config.toml
n_layer = 9
d_model = 128
n_head = 4
n_kv_head = 1
head_dim = 32
d_mlp = 512
vocab_size = 3479
activation = "gelu"
norm = "layernorm"
norm_place = "pre"
norm_eps = 1e-05
positions = "rope"
rope_base = 1000000.0
rope_fraction = 1.0
qk_norm = false
attn_scale = 0.177
bias = "none"
tie_embeddings = true
parallel_block = false
extras = ["capped logits"]
init = "uniform"
init_std_qkv = 0.0466
init_std_o = 0.0
init_std_up = 0.0466
init_std_down = 0.0
optimizer = "soap_variant"
lr = 0.00483
beta1 = 0.95
beta2 = 0.98
weight_decay = 0.049
lr_head = 0.0134
warmup_steps = 200
schedule = "wsd"
decay_fraction = 0.738
decay_shape = "linear"
final_lr_fraction = 0.0
batch_tokens = 32768
seq_len = 256
doc_mask = false
train_tokens = 101100000
steps = 3086
dataset = "wikipedia_en"
Each number is 500 + 25 x the weight over its row's rms, rounded and kept within 0 to 999. Layers, rows and columns count from 0. Numbers have three digits each. The size before them is the row's rms in percent of the matrix's.

# v: layer 6 attention value, 32x128, rms 0.126, rows 12-31, columns 0-127
# o: layer 6 attention output (transposed), 128x128, rms 0.125, rows 12-31,44-63,76-95,108-127, columns 0-127
# up: layer 6 MLP up, 512x128, rms 0.13, rows 0-2, columns 0-127
# down: layer 6 MLP down (transposed), 512x128, rms 0.124, rows 0-1, columns 0-127
v12 094:523565498512522524479443510476495486515471524532544472538491491465501486487502486489479511506518471529486507528490508512483508503507521477518530510487485520538526465510532448500562491478477510482520522523552538505477454486489492485495488511479550476487453524486455529455506495488491524505498424516520495509505482523500464480534474524458496485532478491501517508540511497491476512504533
o12 096:481510496505501468469493504488472483447494471460485500502499490512519527453475519513504521486507499494493452466533526501488524510456514529524487523537507502483435537486492477525511500573534457514477440485464488506479475523487511527503513508484417504524497479513448464486482462486500490500466514525501544493484508503516529507496509483524499502449512482473518520507517497512492521511454
o44 084:495490505527550487530511487470508486479517541475515484475514445479506527514548442526479500495481530500490515503457515555518497515496531519512508471494478492531547475532501490481518484532509461441497507545488537518511508447503496495535521474501517536450489462486530532485497507489520484531545513555483484487501463482489455501493508500491492488487505509476484449508543505475524506496505
o76 107:506487460449470544508520505476508524523491491493476490499526493502494439490520474486456496500513542507458490553496480502482545531488498448477525480502519502427511507494520543461478508527532502529560481513502488493505505515541515438508528487472501515494514493521460534508467468511523451477505487514527491524534501526496503504466506516543489496497474469484479474524485485498499475482516
o108 109:467486493449496540534520493496477531548488516531502536498526492503500442489475511496502540522481484505520532478504535523515494532502488479430517503484504469508525463493504489476474480444521479543499536508480461501457462470494487482489507520468521469511500511503523525487497529561523483460438478472502511506464479505500521502504480480530479469526473499542519499489497481480518478509537
v13 102:490482557479454512481474481519474477486542543492532464470482493506495514478542523510496537516514492481478509515504497488523467486498477485494514480502492506472519502484541533479457445522502527500472505536520423490457508493525489541477488490493520513488520513524506519509547516507531491523548481480498510531515487510492486502486527459529464451462538502503526466463501516496549485492538
o13 081:459470491521486479468525539536540513479447430493480509501471513492536524495481510523487469521474520466514498488518516517467486457474504489538511488503559515503516511507551471506502509465537519513502488471473507518528502482471515490525516531503493494533497476452505498491518513515431481461491545507523477469503515492527499490472510535503493468470497451468492509511494478546471479524500
o45 088:552493502483527433470513531532488490527530528502507479515469501531548508498510492499530531509503497485533502493499495517485514506497475526494480538446494487511495544480515544520524587500512520549506497509528514511478520500536486515483487493553494508532507536545482488524467496509522494518507478507512548513448501483490501484518502530515466505525485543494503491476445537461490519495518
o77 136:518463541489586530497466476507505484512518498496496510526491493513503473483473488493513435509552488540506464509481504478506521508507526519445492504487444475500464491531437505459523490505473462513493494510519464494523513503492493499494498474473542520464520489483485566506468499509480523531505510484496488480497505514517510494512525455471470492440501491541504477501469539485512522498521
o109 074:523509496530489507465444457496497501539551526494534466494500557499519485491491485489520547493491507498481528505492475520489462525497493463479504488505499489468467473518464553475504494506473560518498480515491527502502528471468492526518499514491480473439498513559506498479498501498545487493522486474511494458509505504509500538499515501501506498421521549485497453506479538477532472504474
v14 095:497508543511527462506485444473475511555529489497466512500483526443515504503517459475499507504503520516506510489507516538487493501453500506502491538516464496492500455513517482503500554562538474483503497509510494497466534457465498507490517467506510487490522487496513513488444514510438530475494526513477502513534467504541477470502466477481439475572488521498502511502502481502515521515512
o14 093:461508497495494493468487527560530500455509497514480507461508480511535548483509543524519545502465512501498507510489506519474494492448480503528537480472523491489484504484508513479490504462477558480544460484491473481484492521508496529476488471519516464503490489463505549513512488549475489489458512463526494486453547510462507474530505537493479509495536487538489504525444499477513535511474
o46 081:520466506531464490501509507455474484492494536483495461490540433483502452545513508534531499493485493498488516500500496497458488516539500416503488537476522514475504541456525501486560473511501512463527453496509509512504467509495486489508482501525524507486512479481502472548484480531518508502495525514511508504480485505536460520504527509474519484518539484461496479543487541553499484524511
o78 128:514516439493539513521539498487491509528499513445490496510448479503515454481463495484520498489504489498492493509505461523496510488508511472514485491523492526526485493523516491549476546524504520495494521485501503460456525469542544487494508510525458483499518506480477463531533518445534502502505503504485511503548519451559466528528515524515470488486470484451513449468524497539496529510505
o110 091:479551532511472485477496478507483484515485404527500521534495519477483484486520469476505516475509485509495503497500508503496469515470444542524494510528486511497520515502453520491465509471539531505489517519514533559504531463494497522503524502507534452501503509527522497493521467479495492439514506509471521450505514539534514456492510489530523491496455508526536490537537487488524526488517
v15 108:535532483488467472509516497484513517498504486491510492532503523489460477522475532497549491479508520493473500477473481446543469485513472533553498507532543506494499483489519496486445466501548504494501515528481485480508463495497467468487489473532547496531459529498513510482508510517529546443443496491458496503508475489499514480480473452463497497514514522462500529535477516524525526485457
o15 091:471461509518532535507497503557464539506500527476512522434458489511526496522540465477492497459517489513517510543524492509515515500498475490504502551532524473532531484437487477515529544470461472478478469526513509488504526488505495495500508495499468525498557458488495498504503487475500470546528512498519440482495502493495480463500488540511522524489483493482505465462501511455511472512515
o47 080:535505488501495536506486525466490462530520487528502496489517543496526464542474510530506508531503558491518534517519537529493484495528516504488487462527496504490527488529535514492493500528511514541524525460526507499514517534514477455558493494506527512506466518491493519541530508510527506466490507516498490519550507517520557533507501488494528512544517501551470525454509492585491501507503
o79 140:498518477490510523494466496489533462461413562508503470556548490478465486491458516504478480531524517524498481528467514529489495506487532498509433477467464494486520498533490492496528470489521546499488510516529511520514500497453493482491505489477536470482508523513503518521493468515526494458474509509484465500515530510515542486523510463501481486503512477535544496493464484511458491494481
o111 094:483518550513465541452517527504519484487470462544517499543467457487494462500472512497503466474509536506477507525470494464512495504472501532527505507536492538498490542474541531501468488499551509498515457515495495551470470519479531511531494452507513518497461491504524479495493478474487537495473506502466513480508507502499463473469502494484475455516499501500477478570504517467474520468508
v16 103:505498503468537501494529517471505489478455517493463474490481483501503498519499495525490533538458469498511516496498489475544488500513504474521509470516503491486506531507547504473517465493522483487535506565507519508498453486478510501515502534485534502437516498486546478507493552496458496505470542469500452510505516537466476532550490465472485537507529509525438489506550497502542504526510
o16 091:488519523513500448463502546496533506472482520509556545491497497469478512521526514483475495494492482475525495528528494510456483514447469527507499541427483487519481496513497503502487561483486532472503466501469509522460527491508471511454483491506528476471495503508492533476499473513494491481506467521518481492502500516488487493508491556508479536487497489495536491530436529467439493502535
o48 069:448483478487539554526467455465495496499485486453480510477524491512522515496513505459518467519505481497485487459496521537473517489519480504521491497518500485498435488464472491491499471538507465516510501467499440495508449474477471492475502477500465487468482477529467507505502500540470481493526495450493526455503484470478473498495522495511488513481489528491514502472569476468507544477474
o80 141:494504540453484546475491466523421461475544474487515470497479471482532507501485464477494521549497535505459493464499494461529535517521539501471524517491478547478516500465460501491508446523511469472493532484518493482512504533464487462503535503462453516523494497529500527490490495480473476489463476491499511495508516504495504500476457489515502508520479469479489537480524482495508521503536
o112 083:511515533487458514500501468457501536521530485524487478539465475464476530505569500531453491496490521531523468502468472485526481530524497532493496504451519497490524554471511517507479498467529534463510510491493522469480456516459567515491548483480537526481491486523513496530516515500470536530520511526499492487477485535500480527474506481488491507519517498472470470515510479481467518522496
v17 093:534491483485494515475505491493519521482493462444523476459518540494541516491528520464506503451524513496475484524473513492539517533506502502526441475524519510455555501492502495535528502492489485539536521465520452507475488479514461509490539454467473492500514465527473473518489494480493498568480511492506506509514521495501446540523521499528496467469474477469513501531501517487526486527518
o17 096:488499508475512471497459496528466452518475485514500518494496485484498478463479477547491523516510507492502495484489515518517501480542465464503468459540491489509473518509480491487520480525562511515473489515506511508530478518520470496565535488511490487503495481463526473480548540543546531444518468499535523538475526485461480481496542491477487491551476526537507508468488488547498498486491
o49 091:492523500527498529504491505470502514484538513504521529495483525508520513545495527458505479498490496449486492532526479496495469486476494563458510518502457460484494472499491513533460561465500515514499494506507519504471481540517486509438499503475469512488512517529448470473509497535466544511546505495488519467486490477473491552478497495515515533517497530507503495439466490510471550478527
o81 112:510522501524521554466485537511537512494472493486489513491571508506536530492556503497461497515500489505464488529485469522460546544512513498496478534507496477476486474481507517526458517464533519503514517510490505503511514493539508493487463530485472498486522532560512474515529492476497492539476521490460530450519517527528486515497480522526548495481508506468516453497504501470461480450501
o113 097:495440518466529496517523474534545503512509483458472523508509516525513541468534512527538509502535463524515493475483522521490519538502502483532492539483510522513510545471505505517502505495537496523536483494514454521542531493454474533522500450516494482520498507551509479549477520489542474538492514458490527502515510521547511528538506508516478512498502503467497490545516548490513485505472
v18 107:508519551467487473495497527489526487530506490535467512484531479486484490523451537551517475470491534511481492512531501485525451476496532526507486490472513509528521477488522484536500499473491500499500485486441512467491490470451529570496513479473469514484468502525506530528478533533502469545473480499503517539466508554474531503501508498481510510514467481463509481494501524537508529469462
o18 083:531487465523514524492520497492480509446490465453483519526493488479525496475552484499467512482472469504505461501507519508509511491479510482524533509450497538493465519530495546513507529488517486450481524548492485519496523522553506478489497523506505500544546471490504488470506491484513520488558498534499506557535513468498476524531500486529534511463551461495462482504509521496497479539539
o50 093:477559508516497496545503499496541511513488536507493518560500480466459487517457485514460508484518512529476537515510486514514509502503487501496463484493456457503540514479504460511489509493490491477525470489497478477505461468437489519473533465492516534472472526509503499522496507535445533473479501506510522473481493526483527504497502514502477496515485510499540504519567453482492551472449
o82 135:487496533518477495487481514534543452486501519544544524497482486473504476491440507544523539495562511491507523467453471485539488506494511467549501463477466453517499488495512479526484517487476461538502494494485517507550464442480475506466470493465522486482477518475530505513496500494489536542479519498485474469500502491525529500520514516466513506485494534467518501487502476499514475489459
o114 085:476485486492549513520448495477523536530473480549503489456555476524493499537476468484541511519496499457495511497535509531513518493520527497505530522461521500493511485517509468507485458462508487497497552447449484504498514487477523504496496489499485474456484511539503550533508484548492497499480514448523541486476483483510513522524477487515481505506489489488530502465511454548517476535520
v19 098:524557459525475526491453457452505473522508515520505487533448481513535537529503465522537489502491492529499502508529520514503500457517511483474493499497498448504528519456528521445535489486488491549532492492518498483531486497459522524480482458519509519466480493493464482466479499501542469489524473499462510476513481462509506499525499486509522520518486575507516509481517512489519466496501
o19 093:504495485550491495508544516493502524514475486509479498478524485515451493531498488481525457456522486506525517485475491466513523518486516514511513524523498587483502481509463475492457478512478503504475481511490519482483523508541488493458485509530515494465555512510525454509511524490477558451428503487436500524517476534498496497493462504522544505506521502521473492511471505498474497483528
o51 086:495453518553487497506464478527487532512483494462491501480497470486508520478492490528445463496500479506495494461505486501472505483554466445507466546507509480543460493504526496489524511485484509490500506483506470517511475491486514471509507465516500519530517509485521468475511436459526421525496490504479501497573523481522457514495488502489494502479478519494507505511521532441506496483461
o83 123:499493493478495508529468499466520501505556526478496509485501542501502459512515418517510527513487516486470540521471518546510536499513500510483466527484531483512517495517510473482496504477513496502501514499519496553511494470516486512482544486468499432487477512499476588513492478508504454490541508491512478523519493479538551513503552504489500467515446520477499494488536484496504468484514
o115 091:514551486474518529526452512511513495499537514448466492518471521530516537515503513534484490486499511528494520517517512494481507517499530465529512544474484461489522510466488485474504544520461510541533481496467500491513492525503540520505537445538495514484516500461457482495515487485451467496536486518474527503473508474488479476509538486461500562543494538523493518482495518450523496515498
v20 101:490482510490496548515520526538488561520468541518479476511480510491464528480515488472504560479504496513468473529497496486486482530493493524497467516482462497518434510493503481451461502440481476523479512470505514458532523534498493512486504506505478516507514518527490525504524486475512492557476474475483529486511515509439477476489464557487484477508491540522494516505540524487514539497501
o20 095:519535482489483542521518507471478457481494499498454505524480441536484475496445541515512480507475500509515544511531484492499521510471486529512538486467481513478508520489492474504548501572502477503501448484461495490494499508461497452482506490462483504500480493438490523518506485542487539490491510532464479536494493510485542557485483501508502518541490505495518493491466475513462517490476
o52 068:545552477495510453502441466483496476499473485497524504460505519516457508507505551453484519472514458506469487458499494531511476532522490504531471523552525480532530508511465448503501491480469476480520507493506495475489510497510512508511495436536512505490530480523479482481510507496502487500491486504531467474565491498513526498495484507482473522482462521465501497484467512477480433483478
o84 135:507491481515514494498439483528520537470516453488522564487506503463508503486464512515526486499474565507516495526418509531485513465479533495497483457509504502493472495489489534506514495503491524482500539545528467476492517451466519532484501473524508574514491522524499505504486518497489452480477490501471501513502514535479503473534497492514531540444490519494514520515515490519510491492472
o116 081:457494513474494503535505530501481523499506490494510541490485512510473512493549441513507490488478497484494441525500488469518484522479492514505448452531484501510496442481484473534480506499477523553489578488526488506469531471503489524477519524540491496492516513505520482466527539482487485532475456504506508486488542559525476471513519493497502470499510559535476511484505480509493465479516
v21 096:522467502542504516451477495444535501514551510488531475481464542505475510472529519494487488468535483521512531528521487514490481518496501503483472509490469511491531477532447548529516494526480523509500526493518483484514510475525480519527502480496525487490498502515522509479484488488520501492512516514509481475549483481495554513473474476505461497502488523538427505557464493516559510451473
o21 087:484514484474489485577513529499450534515492563506500518514449513501497485504476530506467485516478532545498502547498488429488508504511484509490514523511480497515494509477496529479550511521525506479500482515454513482491480496535477502441499546502470543496509468536487451499471510488536504538493463498499493525481494495549487510477482511510531488499508500468520507490502539505445520530496
o53 081:492468504476486595466530451515497494529525439471446511483514501501480479518498492470481514488474479513480526472487495470536514506484515499505491453541508500478481501461470502515451465459499511518499481497533471507495514522507517477532502500495495452522483538529519504501490475486499480492520539487468479501512488533480482519479513474517463469505499497523477469559503469510526447493509
o85 130:545517499497524532491498549482535449523457482478496486508459495486546466499466500498506518494552434502510482490505480490491539507504489492494456506545495484527523487520470517467524530472428483496475513531526537509497512442524508470498451502504493500478485511525489508490477509482482516514511511455508558502471491480543490493515547519481495532481488492497497466475492507466511493518527
o117 083:496478483510472546463449464484519519537488494496515501502502461521515511494552539490483504479514441499547514474518491537495502515503519482476555535466516514538519476556509497524503536479444497504511536508484474485479473481510497483502513452483499518494513491499493522526514491507508507524475497475538504531521504462478462514489451470503502492564481495520462478485488482485490445510538
v22 111:510535489485529500529472510498489495478511475465548528533488501510462506473483496503481489490483528473495503470510519487488518512499477510520506566480487482464535501459496511506457510507482495494526488524550520529510507524472516536506523527445461540502555491464512490518472523469492509506506489472460524555514478545540500495486493478496518495488476485506527534482487446517490577484468
o22 105:510502467475469532519515470514543484489509489500465484476519516515527494453491520536531509505529521520499510525476526505470489515531541489498513449503481498517509509544443526541514483551503456501508483440468509516538481502526453498521477511522530513508480451480477472515515502492525533488482465461506547513507500510503536513506505484523514472501506567500465486500548516518495475477468
o54 075:483500508507455497530534524492463560504510541499519528529455455491516511518484486473449475481525509497512485551552470501528506468447449506540491502509461490485489511485536506517480508465542509475521447501482491509474471510454513508471501489506484526481520483521477518484504520523500545537489464540482446506503501505478491488477469494530488500536471500487516484490496480522460503491522
o86 138:486491495490512481500494446511512480476486501466474520570478449491481493543465505484486476481451468504546481481507525514492505482455443492527494492547444486497499532532529492497507506482494496484491532509518498493473543477490494457534561497505527510497490484469480525483506481510514489489469509519506494491476501447489473529508526492503469523515491489508544530469517553498473549532517
o118 090:525498455508511488547491471482508446488492500455488483512465511471492499504475543521469508518448490490483505477484501506459495496516530493496497515445497464467507493514508494502508478504520495510534475451507497494514457503481519489484506486455475512485466497481511453496457479500496462456543518465494548509485448493521511502457485530484536537531500470494478505492565491497468548470525
v23 106:468485493500475514502488501531502475495492543496510480489482522489546526497519490524446512555519488457445524501483506508474489493472483527506497513527482500505505444502477520440496519526492533504506510466498528512489543502507491451514490492511481514537454554472526487527495495511504465542540469475502491507526540489474489560523481507519504532521533490522490479472454492527453529527513
o23 084:538503508492462461495514533489539531527502469526482510542476487511473533517509461505532482460479516509512467517509521488480526543509514540539493535470479555518456533499512491566475505519492501493513469508504532467503521499498544504482515470508497517457514459513461556482481536469459507503464498511493513497472472511517495489509476476480493531492492488463481517524536516449490490482533
o55 086:488468505506532561502486430498493486511526447468484524485507521494535499528526495487550462549506493494465531492497461489502454489537483514502502518495456508470489486507515500506511478531503520501479496519544520486554524510489478457534502540515476537505474447514488480488516509473514496517536532502489485510511490497463465549488476497530519522455529486520484502511492530538520469503534
o87 117:518450542516524506501502488534470509448512501493519498488488463520498483478477521453514463495493512528549486440536517514497439510519503483512524463479463498457468470523488458512479534506531491558516491491476528479498482531529492518482512513475565511530520490478500461491513508534519513493458487522494480480508506481502509535529474505531472502486504522500506551462467521495486523478502
o119 099:432508464473516495496454507524498535500530502495482499492517507497506534533488528470519485516519491509507499463513507507519487494464471487497518500475531465517510473497494460476502521523447500560511540478482527490495509505552481480479519497497527475501527523458505506544559505531479487468529489511466510482512522492478503502521525523462473497542509548525534505447429489516500473511516
v24 092:541471522521525494492459476486432455492476474527472517511458484496482494490509511530522482538522516467500477528530491508530499532475474514496503489507509510517537472494504477505503472477480516518488522497500482488495517511491468528527500523531502533454521468493549431506462526513497477547483471509450494501528485520501485537535520539492483509503490466536556524526470520506456519478486
o24 086:514472504492467550498471457516526526561518516539485466474496521511507531484535460484462549496528514540489524477448526516491513508518457479513495515561504504526538522491437501475521484513476520497533545474509527495472526474493498470502501514476536523517528496517463477483529467485507516491500510478513475456532483490492461490497501507497482506473495486475472479509538529518514459494496
o56 086:511548508504499426486454565483502466478523499521500497525475504491482490504464488493526522467454502453525480495494522519472498525441481521504497485470482499495506533493514498502467514472513519546474507497515493468481520505494490493499497477495490475481474549563491551499534503523510489489507482508512522506483499509466531507503501535475480512505491574489527516465460525470466516473455
o88 124:512484483500481535522462531464453510505550482458519528487520504454489453487476481505498555503466494472537518484537457476513493508511488479530492464493509516479512502504516476511480553522460517508525514536473539493495530496513507508530515472490459499509471495507527524497536478504526467469468513496486517477460514527550510539507463539492483527494476508495506545462522520529503515477545
o120 082:506480481522491550481511514465465474499496516500473484481484471516537493476507504500512466541498533493463528502499488521504445499476519476447492494497523490505519488475532491453520446533508493505432474522476527492476473492484485486427475528476498504484520471450511434508510487532492499479449453492471507543493479486511456522493494512514500479491498477535520506503460473497507510498505
v25 096:503453541498498532452484506481512531488513537503491476509513455500499499523483481480529489505505488506483473493494510477492462496498491518502474552483509476527496516515510480523493520485509530525535489493494546486504508476489504521522494593483460546473471497537483470496521496498522469486578469459559500531545467499494516482501468513521521536521489510494483529490495523503513521443488
o25 084:479527483535539531501530533486464467501475499532520527507521528513473480486491473476509465502502529507519430500489489504542519468504512517500460456608491524479480457478514479491509445514512453497521482460498518513499496511504495491508504515501484469503476505472559498494505465479477504492488521525493512485502522526507527513516524480514529487507498472494512520502509462554511524495454
o57 080:521527500497531490492537508473538459473493497513544493501527490540478505496513486496501498466524501484482527490457515514498524490489545518433512478526522498505531472550507446524457504536493489487482547547467512497505499505444479510492488509454502483474510514485506517495508486507503494509491501518499511456513517483503508516488552511479513465510488454499463524518556425541503539497525
o89 129:495507538490491483527464466476500491517532468469513484521457476517519510563514495490531475504523505524535496451508510535501480532478529506483507503555461501541450513496483516528520478461506515510473519490513509513510481486490504453466492515509507532491505509564472532522516523503489519546531490469505498489502475425503479555484509511509475516542477530458504510491524532523488479500513
o121 090:518520513495453486519470550498526476465519497489503500482500489454488484523447478527492537504521512500466495494492492467505480504511471467498475483518492482506544497492488492457531532509473483495457506544517531536491511481537451515491470543504550524495478497476488495478526499497512474481482508517515506515492535483545563475532473494435492500512489478497540528461466546505553496500486
v26 105:503494496461479517470505461485513510488483487510497572470544473490520478509495535499517491512467532512509452496504486475469510463466523464492497525530544512492510522488511499514525470539465478519566519507492492461485499450513544498532533521507533501480505499543512527484479523488522503512493482484498505534505528527473470473456501450544520494496513451457511516486525481509490527533469
o26 085:491492518527508549508518499507537482488499488500524491486452491507504485544458506482512498509498460461463530523531514483506485490530497474516513513506489499522527446521557525508496511498463498480460518463527518513507527490515500521476490480510484534523493468467526467501494464530492516494436485474514502459499564466517550550540490540450533487489500489518523520497461526518479490483526
o58 085:484539522483496453506462533480517505474465493495486548561513508467487523518491492506510506510493452478481490496512521537510480503492506540483471509484538484529466493457497465511446513442514468499473490504486453473487478480463498522492499484524469498490507506539492517501480514500482488459527501497511475479506491506484554482502490518508465486504468535485521548483537463504460515459433
o90 140:475473524472484489520514554483475490499497529495456514540506529517505510439583530518493456508511487522525478529480524509484482522504515467513505483504489495519470484511466481453490480472531471490549487469478494485511447473500531467512519502516501487481490523525490497494545579513502503532521548490522491538541474479502467519509510475515494490491500510476529518498513466488506522481518
o122 083:458503489509483459495539454477471501522476523513529496479498495520464486503572533473489482519484531533502464508519487442489518477522480505470507494496527525505497531490492522470507494504447553478489476491517486493493459525540507472498531523497526471493483505500505476529477507491482522492519525461482502472471477505488427484456489489524478467485527509515484466516515447522464522524532
v27 102:522496518506451481494502504482464505488460496448478495523471511505517517487537476501489487500497483486508502482481504493467521545493503491520495484518506499470513503524482507537525476449564427494493527510495509503549495511435557479488489447525496502545490535548464489501491513489490470530534459498476477511501526543501517472487489477526485546512495516472496533523540479522494473513488
o27 112:503500490498508538499496531495547543490573535527499503518491512476509523508483537501521504504482515470481475533516472493510489496471487549485522494449479496507508537501508499519499509503472534416511482536455492478474523531497488498407480514473544466484550510479486539518474498505516499512504529536490511511516483518515516516524486513504523522449516466475501505515498481493481507501532
o59 084:554541507478492517485485493507471487531490512507499503494477481523497494493493494492481498456518501487487497451486489521492482479502488513496488492483494513496523462567488508548474556523490508557508522515506529483492472512540492509519489448504484524509526504567469443482512500485536473509511457498538489516518526473471511484485511504479453517553461534531522504466507561480463477501483
o91 120:482478485465517443495452491511481530460479520481449514446492491496482485518544493492482491508492498508528506490517544541499506445518507536536525507504551499504502457509504471517464514462525510466492513455504466503492479515480492534513516528504475483491509501546493484507494520476490520499502493554489468486567510487526535513486499510511493497554517512504466507460508485467456526489548
o123 090:469450515563523504513534538527458530498445523511527511497489496516492530515454491496483506522499464492496501507514501506516500564500543503509554542520509520504482495512496475537519485460533462520489492508484494510464501463465499501510501499481466541483538533491505517491484490509514458488470482491560547513489509490542492496510468492563497513496495442459478504518518516515500503504512
v28 093:512534505547522473488519489471530495494470509548499515522510496510485465503497530480479510511521520502498496562506474472517465485520489530495438492512493516433500521509550502521510505496492493479474491494524537467467474498516499529504515510485454523499542522519463508457519521509470496462513525447533499522504504503522514440484499499528512491501539510530505546480552502479449516493458
o28 114:503443507452470545551471437503501533531508487493475486488509498480427554538494513492472482527485485499504498470453480499528508533503450462503513470542477507497507510518478472514497511496491529526513513538503534510515550484515480541492523472507512493506502512538480522465463502478521502510486473533496520498508487477530469517506501511516500522458503496503470502530500547518539466491520
o60 088:452519494514514463487516531494527484497465529499524536572501557517511498511540459478514487502537490502468508544524500482542498490507505563472456523490523521495510516488490487529514526474510511473525524509488456523458482522517518495506517502512444507504502476486496504526504507466531524502532491458550475481513492494452547497478523519507522484485484513487531493477516486454465497506459
o92 113:511533510506511424467520444437505497512480486499519480482512470459508480522469508474507478491556511514487509517502499545507489515510510513435506471550508544522481463477473521546512479506528504469474510501522472488492494504487527501491476502514503499506522512503480471517501508470506519480493487464508504516535550521465508478482458512482481488526449474508442472496520472525492450503515
o124 093:491538449522488471513538494499519481519472553523491514481465499540531469519481500498518491516490528496493550489489518501477487457510517500463464492514502468485483524508504502476464477524484505530503512442452492491523502510498469488465508515509528478491469524467500488525498488548436491466532494456465523479491481483491496499508551516493511518532535495493496510465560461481488552471517
v29 095:479481492465463460460534530547500505509494532510534476449461512533526473534494468517454510469499501493472527547520474522468467483502511506480480458493467472506486516507502478509502529525513509507494507459445472548514535483532496513491545485496534526511522454450529518486549499529470516517506470515499490499506504520542497474513495509511473506507476517478497489489441481533501498517494
o29 093:514460559519542524483470486525519500523503506499487478497539531469509481536537482479515488541506510483523464482463526504503472508501436461517474507508517497520509498508455481480484475505484535476528491476534504469490490472506467512471493481509542423459506511529520467505510499499511454457494507465533512477543491511535486518528496515496516492463493467492514464506542522536490512479523
o61 093:513501510498486479508481501570495500489533507458482486464510470543551509495526483510536516498479503507482492504503489484491466488485516445505547537472472504472503514487479516497549521568472515506498473496529512515524528484492470479503460514525483528513521465518517476485512462488520493526489515477477480540489502455473465488489476483481548523531527522514519476483453557460540488494504
o93 117:515523491472465501516541522559539508492472497531527512490486486503492492465489546508509479493537511518506504442437490484517476518496520427533496465560482485533512519505524487506506485482490462487532513502493496509533479454493542495490463537508523533530488517475482491539497536518501508512455503497494468496463519467462506495495499523512487487457525504492492508468496454487509451527501
o125 095:532500509500473396471517503478469539489498494520482529500473480497491526493474532543444495507476496499520502512450493503492526524475478530496501459476492503476477504434486539509513496449519525535486481487479501477511490516484512531465521496493502504494490510469519509487471518496496474528495492526517491531484509545480523470517560516515452528506515459469453534504529505506506502504483
v30 105:510476517448498526502479516532487510527505496555529495487492548532488552538516479486454487525514516490542538491501542487506486523461470501520499491479462533465486505494491554487498482503487493482518524458536507488470533489460517487492499467510507463530496520460508443524534465485518504512539548485501485533481521490470506498488535518506500491537464522448498527514470478498503491478522
o30 089:538525519530526456506556494465451504471453527472522485501468471522545480476467518512468520491464494492501483504523458486480507482494529495480495506470483478495478493502439523508534538498545507518483475491474482498458517469529492502500505498510519510514526512538504508482508448524486493456486518512480518491486506455520526507499502544543523512487564509467487531498527485498480555515517
o62 086:510449507488501539480487493552492504535496442494472513457498480498536485490501509464558463521512480473455495485504494482460503499464474519509538512496458490527508507500499503539516505504500551542496459477527503509521514515513443493496440519495487506491497494509453454491528490487515556492521484489501482508492481500464470486507505483527489499482478523503493462499443541524508475515551
o94 131:499526488516505461508471498484525490515476522540457504446500514515460476493543504548483520531496487476508463542489453543525487446495462486531504552524446483501503538495494483532520471541517501463457487473504514503519485501507484485483532474501477485484458512517485499523519493481543497537488500529511461532481518523532507474495481479451504510502524478507519535503509532516526502516543
o126 088:502547501461485451475460533471536537480553524501478525485500505504518498510528495499467492536542511504482505487496511487521514450496475514481480481492514505519514494545485481464482529548445502547528552470475497500493507487533503501460490516483536458540481512497520455505511522530450504510518496498478524505502521496511524537493496550461503481546517516521529540475501495535500512493512
v31 092:516485506518491517456520421533569495493456506551525525524477519493516482542473521535522505514497486476471463493479543532499516520489511517502548495508492504465518509550489471508456526492498504469509523528494477468516492528499549465496498504485458458517496543467466512474469486533475484518529512467498507505503462502509495469503541495524478506518497505517490483466510503493452522491511
o31 104:439525507497543464503490552501471482474482520480537491502490506479500521474513468537484487541466512530517479516519471459523490508528529540498495547464508458533480447451534510473534516486507487495463512543498519504514434505493472472522495530502480528509467484503531507500516519519482480481530518473476505484455518508517472492456516492491522476515476523505550498502476534506487511519503
o63 093:517535416503507547526541481463534524462510500506499541464486529529446505499489531485445489490484523462528465527468539508499510473467508498500491447521494505499496524506479523532466496471463488541506517480480478513463529508498490525469493494490484469523513541499466534487492512515459479493499483475497487487477528504449503490490498522505486513507501528546466521465526482510503521486482
o95 120:501520514517515511527535481496494543538506522444495518485502528530490432482508478454546490493508491522464529476517484530486480498504497520508518490470495499545501488547521485499496491490551511533539499462475496531496468495524575518498544495526519505490532483467475512542509497514533465443532492491505479528503509466498538524512473503500455480516472491467478524459512510516511488517507
o127 085:504497522509513488447474475552526487511548511541488488492493508486517489477493510492519503511502536467488473486499521508544503513463473503554478485505485529457515519511507502498532524530512525489537514501545500458518500519498491477542476468473458504497477479497499531488487462460560477561520512536534483529533516535442564516500474523492524506511523505491490500497496502534501471474483
up0 106:513496489488489475505478535484512481509475508502456558487502502489452523476489483490498515522537492550479499490505544516473468529491527508506494476492505531490537515501488500491477475502514492470466520477513489517500504520498543504509472488515497466505490499495481507447500480446481525475493507523490503520516548538496514489468505506556441522478528445453488515425489480514524503426476
down0 109:501485545499518502521519502520530489489483470456502512493474520517469524545506510549535496510470536510488460456515498532504490517537517465493530500481498496504494517524508538446468505501501476500507537518486487495505471465503509484511480467488490452484520520559499460442518487480527503512500467501503458520523464511496493494473509541469520539490491528510475476478444454549551490505492
up1 105:500500516491491499540521496516547522513472527506491511541494527493557547519508533501496525468475498529515535525439476525462504519543458502486516487506506492496532473484476488526518505497511460500476519523470520506442491500474508497483547499492497507507484478496495499466505476533483489474447488502484493496527487519488484531494445523479446466466466506488455527456491477496500528498431
down1 116:503474515473503499492486496537475496519501508518466484493470479496497502466502462538538493481479477519519466527540470496520524488511492511484502502484501465524494546530550493527467524485513535525488489464511506513500522522477525497442492457538483499519477486511435523509511491460456490516497491480527470545472461463531463512511570443524513484501505499479483477499478505493501469469543
up2 100:491458470481475529497531523504540458503515491436495493530473453504503509533487458523457497484542484482510502459504517503467530493451538509521504464506545533489514487549537473501516528468481490466474489484497507459543492470500490489462505509515491516482489483485542525494523499507492479492475492474534475499530488494502499460505519501505524555522490489545488523444529524508512464524504